From a checkpoint of a small transformer trained on Wikipedia.
Size: width 64, 2 heads of 32, vocabulary 7944, 0.968M parameters.
Architecture: LayerNorm before each block, learned positions, tied embeddings.
Each number is 128 + 32 x the weight over its row's rms, rounded and kept within 0 to 255. Layers, rows and columns count from 0. The size above them is the row's rms in percent of the matrix's.

# layer 2 MLP up, 256x64, rms 0.24, rows 209-255, columns 0-63
size [ 94 117 107 100  99 103  99  95  98  99 125  96 108  90  87  99  99  97 103 100 113 113 108 105 105  93  88 113 103  97 104  89 100 111  84 114  84  99 104  98 108 114  82  92 105  84  98]
[[151 125  90 151 112 179 134 137 104 123  82 151 106  99 196 150 179  78  93 112  54 130 134  94 163  55 123 162 130 152  84 123  97 114 165 152 128  90 124 116  73 100 111 161 118 169 131 111 146 180 132 131  76 142  94  74 166 148 106  97 146 134 131  93]
 [177 156  80 169  99  89 134  51 116 183 166 187 148 146  89 141 139 134  81 124 164 107  92 139  90  89 113 152 118 142 155 147  99 116 203 142 130 169 191 142 133 117  92 109  86 130 146 161 110 131 134 167 136 142 164 112  88  77 134 104 113 148 160 159]
 [141  74 124 146 102 124 119 141 134 136 133 145  77  86 114 145 124 115 111  52 104  99 167 179 163 164 167 147 152 131  93 116 115 137 121 110 165  90  90 106  94 135 182 144 110 154  88 178 141 169 170 115  90 101 118  76  57 161  60 123  90 140  89 116]
 [159 135 178 148  97 182 108 109 121 128  96  78  81 121 167 153 132  96 170 167 100 205 133 124 133 116 168 157 114  96 131  89 132 161 160 121  97 124  81 161 107 145 127 202 148 105 124 133 137 124 158 108  77 113  86 104 150  76 163  67 135 138  66 142]
 [189 186  70 131 135 113  90 114 167 135  88 182 130 154 117 109 104 159 102 100 132 121 181 142 112 169 106 164 135 106 109 106 154 149 122  67  68  74 211 151 133  92 100 123 115 144 198 121 138 119 122 111 150 143 119  91 138 151 103 103 120 175  87 127]
 [169  95 165 111 101 160 125  99 124 114 120  85 133 138 182 172 118  67 159 158 137 116 127 148  97 197 158 143 203 112 171 127 177  98 159 138 102 155  76 138 149 115  83 105 176 139 104 143 125 140  84 116  97 104 146  79 165  71 134  70 104 106 127 139]
 [ 86 110 176 150 135 148 140  80 112 127 151 127 131 155 163 180 131 112 188 148  84  93 126 177  95 126  83 151 118 114 142 152  98  95 135 130 194 133 142 140 148 154 115  99 214 102 140 112 169 163 165 107  88  56  91 117 122  90 143 132 131 181 123  75]
 [173 181 130 164 148 166 147 151 104 126 150 133 102 137 173  52  67 158 146 111 123 141 128 155 139  99 204 156 120 108 204 144 158 148 145  92 102 142 117 137  69 150 122 119 154 150  89 155 111 145  84 156  72  71 134 149 100 154 138 102  78 140 119 136]
 [ 97 115 132 181 145 129  97 151 137  93 144 181 136 115  74  67 163 108 150 220 105 114 110 143 136 110 154  78  82 108 115 123 153 174 139  99 132 117 118 186 112 144 133 124 151  98 156 198 116 158 156 140 135 124  61 143 161 134  99 170 141 180 125  84]
 [181 128  95  80 114 171  93 153 121 169 176 131 173 206 104  99  84 170 114 101 105 145 148 104 113 155  94  82 101 125 163 111 121 121 123 114 137 149 113 141 126 125 117  73  81 157 152 116 100 129 138 134  68 173  51 147 113 154 148 108 123  79  77 163]
 [126 153 112 151 148  50  98 106 100 171 172 136 193  87 166 152 134 125 102  93 108 198  77 105 144 163 178  96 120 144 170 136 121  92 172  96 105  98 167 103 140 143  92 101 171 110 132  96 156 140 114  87  93 107  60 146 132 119 105 136 154 162 138 144]
 [142 114 145 131 102 123 101 135 138 130 141 145 139  82 102 109 152  82 168  82 106 128 132  98 126 193 208 149  85 128  67 156 158 126 184  56 148 120 107 159  89 137 131 138  98 110 113 133 124 205 133 127  56 134 111  53 117 102 139  94 140 132 115 150]
 [173 179 131 182 192 122 119 127  86 100 162 109 126  78 151 113 102 157 122 189 139 140 147  89 156 106 159 164 122  73  90 140 117 109 207  89 109  74 111 140  88 139  97 146  66 108  86 111 172 162 119 142 133 148 126 112 104 134 111  88 132 102 175 143]
 [134 168  82 173 117 133 174 141 128 112 175 135  65 135  88  89 124 186  61  67 113  74 209 158 142  91  95 124 169 144 147  58 141 153 143 149 118 141 121 158 113 129 169 158 139 161 143 155 108 117 138  92 109 100 142 148 107 152 124 148 164  92 137 111]
 [141 123  83 102 109 129 181 144 183 101 135 144 133  23  96 139 147 136 103 117 125 129 174 132 119 156 147 180 111  84 110 151 124 101 132  69 155 138 132 134 179 145  74 146 141 114  77 191 112 125  95  78 158  61 120 105 129 138  80 135 115 149 161 106]
 [132 166 111 104 157 153  99  89 122 125 160 138  86 138 129 159  92 120  83 121 135  76 172 169 170 122 121 163 155 150 110 170 120 109 137  81 101 108  84 124  91 165  79 167  59 134 165 158 167 177 106 198 145 103 152 142  84 106 120 119 162 148 179  85]
 [141 168  85 158 174  69 130 114  75  86  76 171 108 107 130 125  75 139 116 109 129 129 136 176 153 178  84 153 106 103 212 130  97 147 153 129 130 148 126 145 139  84 129 127 170 165  91 140 148  97  93 135 139 126  70 130 152 137 174 132 163  91 194 142]
 [ 94 171 122 166 128  80 105 161 114 139  52 115  92 118 194  54 165 144  80 198  99 173 102 130 133 126 130 120 110 133  94 155 131  94 107 141 139 123 103 151 111 169  79 169 187 154 145 154 144 119 167 104 138 133 110  78  91  89 161 100 141 138 140 111]
 [119  50 145 166 146 126 128 111 146 186 112 149 187 141 159 118 121 120 120 137  94 121 170 129 124 131  65 165 162 128 122 115 138 156 106 192 139 134 142  77 197 177  98 127 125 143 116 104 166  59 153  90 143  80 115 143 117 114 103  65  81 139  87 106]
 [103  86 130 128 138 131 134  57 140 156 136 196 181 137 120 141 128 125 123  75 102 144 139 130  32 157 142 153 135 126 131 197 113 164 131 190 103 151  64  97 142 130 151 136  93 130 106 161 109 109  90 122  89 132  85 142 114 112  57 142 106 111  87 148]
 [ 64  94 161 159  64  83 122  88  83 162 183 134 151 120  85 116 135  86  96 170 195 145 101 123  91 116 132 128 102 158 135 153  87 161 177 128 121 149 175 129 145 103 114 136 102  62 163  83 156 104 195 135 113 114 145 110 162 118 109 138 117 121 119 168]
 [183 133 101 162 104 196 151  81 110  67 165 181 127 130 113 167 110 101 123  96 100 139 174  95 142  57 100 122 104 142 133 143 112 130  91  94  81 105 195 178 104 123  90 152 123 157 130 150 119 146 180 121 179 134  99 111 165 136 114 117 156 167 125 171]
 [ 81 123 118 135 112  86  92  98 109 156 169 134 178 135 130 105 105 141 101  71 187 170  88 136 124 145 161 170 117 104 140 145  92 189 148  57 108 154 133 153 139  90  92 153 108 155 168 107 127  68 118 153 185 180 119 149  94 140 107 102  90 140 174  94]
 [108 169 106 140 100  98 131 130 131 114 210 101 104 124 127 141 157  89 118 111 126 105  97 142 176 167 150 101 156 114 110 141 131 109 100 154  88 122 150  75 194 122 116 111  94 110 152 129 166 130 200  96 153  94 176 210 134 113 182  82 102 143 105 181]
 [ 95 130  99 158 149 228 151 134  96 150 208 130 126 133 103 107 117 175 133  97 140 142 127 179 129  83  99 138 114 171 138 154 142 144  78 135 134 119 133 144 102 214  76 190 113 125 149 161  95  86 138 150 128  94 105 162 116  98 123 134  92 157 123 164]
 [119  91 113 106  61  75 106 124 122 178 187 141 176 166  97 149 140 100 140 112 105 135  99  91  99 153 131 135 109 132 179 111 167 167  90 179 177 108  66 156 133 115 147 106 100 124 112  78 146 194  84 127 119 145  85 116 111 175 101 153 124  75 121 145]
 [117  62 143 106 120 160 144  73 106 154 130 139  93 179 142 178  62 128 166 102 141 140  77 153 119 141 143 145 140  73 175 126  96 144 134 109 180  66  79 171 124 131 121  82 116 120 128 118 177 101 124 155 139 180  83 117 164 180 163 154 165 159 130 134]
 [112 110 140 154  69 141 100  95 114 127 104 128 120 103 144  43 131 103 144 158 117 108 119 164 103  90 118 140 159 146  61  81 133 143 147 169 124 176 114 138  52  94 147 188  90 165 135 105 188 110 158 138 104 118 192 129 121 124 159 111 124 187 168 144]
 [ 87 137 141 123 125  81  93 144 112  98  71 128  83 177 102  90 123 162 107 108 131 137 143 142  92  97  96  94 149 158 125 134 177 166 126 143 124 100  88  95 135  95 158 161 103  95 149 194 110 114 178 161 151 142  87 158 120 197 114 159 117 180  55  86]
 [113 184 135 139 196  75 128 163 126 108 132 138 146 111 153 107 148 103  65 142 160 145 135 152 136  96 149 111 129 152  93 123  97 100 148 154 101  94 153 107  89 171 101 137 156  45 194  41 169  93 140 120 162 120 131 110 101  95 115  67 148 128 127 147]
 [140 125 112 136  94  97  62 186 153 115 185 113 135 147 125  66 154 177 141 102 138 106 117 118 134 105 152  97 116 113 206  96 106  85  91 100 191 130 158 147 161 111 146 162 162 133  88 120 152 122 163  78 185  94 151 102 131 176  85 101 113 138  97 105]
 [178 107 148 132 145 121 125 148  76  80 182 148 155 188  59  93 111 143 128 184  92 166 136 140 102 101 137 136 113  92 138  97 137 168 179 154 161 110 148 155  80  85 188 120 130 122 177  90 142 149  83 166  72 129  80 149 159 153 119 104 131 144 147 127]
 [137 128 140 106 142 139  68 172 103  79  88 111 110  76 119 157 134 144 130 139 136 119 156 112  87 159 173 176 160 161  90 148  96 169 109 141 155  83  81  81 162 164  92 120 113 117 163  91 158 187 104 111 106 126 117  82  48 185 103 131 166 101 128 118]
 [178 160 133 162 149 163 150  73 121  95 173 140  99 129  90  98  88 123 145 125 151  86 169 111  81 166 158 118 141 132 159 118 147 182 153 102  67 117 162 172  83 148 103 163 100 116 160 167 128 194 124 158  94 129 108 151 115 128  68 126  79 111  65 134]
 [131 131 100  92 119  93  73  88 108 133  36  93 170 158 205  99 158 129 158 145 122  87 127 192 156 112 121 138 156 115 155 155 143  92 115 177 136 110 112 162 152  80 124 150 147  82  94 150 158  91  75  98 154 125 136 168 140 178 109 127 133  90 120 114]
 [ 44  87 102 177 115 119 128 184 147 156 114 141 185 121 173 108 161 135 102 141  75 186 160  82 113 116 135  70 123 156  93 151 162 149  65 120 104 157 116 117 180 126 112 157 169 145 110  91 130  91 108 126  75 159 109  91 126 112 121  96 112 159 102 126]
 [126  88 117 167 163 147 122  75  83 140 139 163 139 157 120 166 140 171  99 136  93  96 103 126 133 115 135 142 133  98  90 133  78 158 123  65 130 159 127 107 188  47 147 156 164 158 191 139 178 146 145 177 126 146 121  87 120 148 138 133  65 114  79  79]
 [181 115 166 135  87 124 104 114 158 137  89  89 108  99 139 128 142  61 175  98 100 102 153 161  96 142  77 164 189 116  95 126 163  75 158 169 103 120  96 163 132 150 119 107 111  72 123  99 131 111 112 125 159 122 130  72 183 172 136  49 136 147 162 123]
 [ 85 132  74 176 102 134 131 118 131 133 175 131 104 175 125 150 131 124 107 153  92 144  96 149  79 140 117  80 134 130  95 195  94 174  91 164 126 149 144 130 164 112 186 122 101  35 129 185 201 142 122 142 129 141  73 144 118 116  90 166 153 121 125 112]
 [145 160 121 138 144 149 135 108  84 165 190 154 161 140 109 182 117 156  94 120 104 128  51 134 157 117 105 147 179  94 177 132  44 173 118 120 162 122 113 139 154  96 133  67 152 164 101 131 138 131 102 153 183 118 120 109 173 163 129  99 150  72 114  81]
 [ 92  64 152 147 132  70 131 123 114  97 105 139 100 111 138 104  91  97 122 143 103 170 106 148 126 143 173 201 149 149 168 150 119 123  76 161 123 112  96 143 119 152  76 149 106 128 155 150 110  92  75  57  94 126 150 112 124 172 167 131 176 142 156 211]
 [135  91  66 159 157 151 106  60 103 144 147 171 106 129 121  83 115 116 123  99 107 114 150 163  93 134  94 136 150 198 105 100  84 148 114  97  96 162 179 170 152  87 108 146 120 143 163 183 160 205 133 144 110 147 134 156 129 126 151 167 125 120  76  69]
 [175 138 146 132 144 150 160  63 154  39 119 145 157  59 151 121 140  91 125 175 130  25 146 101 124 164 126 157 136 114 162 127  76 115  95 122 124 147 149  78  74 117 163 141 109 122 117  95 172 121 116 112 135 141 150 117 141 192 134 117 133 148 136 164]
 [141 110 156  99 148 131 141 153  92 124 159 101 137 198 151 202 144 120 100 184 111 134 126 144 122 172 102  69 159 170 112 175 155 155  80  79 132  96  85 107  86 118 130 114 120 219 143 135  98 135 139 182 126 174  87 112 163 121 106 132  90 148 134 128]
 [ 93 147 147 143  60 112 118 174 117 184 154 128 117 112 103 164  96 180 125 146 125 119 164 192 170 106 105 148 172 106 130 136 151 108  78 125 146 122  91 114 111 143 171 133  95  99 151 163 107  83 107 159 101  48 171 159  59 156  97  84 151 117 103 113]
 [134  83 109 108 136 126  83 133 127 129 138 132 125 186 119 140 126 152 121 109 149 147 192 133 137 195  68 116 155 155 152  81 145 168 102 129 181 156 116 105 156 126  83  95  99 174 117 109 150 127 132 172  81 102  89 207  90 192 131 135  57 124 152 116]
 [103  99  95 117 126 147  95 176 122 103 136 195 119 115 150 101 121 128 135 121  67 178 115 144 121  68 156 114 145 175 115 151 118 132 167 117 131  91 122 189  89 127 121 125  89  71 113 147 100 172 114 149  70 134 132 131 125 151 160 193 152 195  58  93]]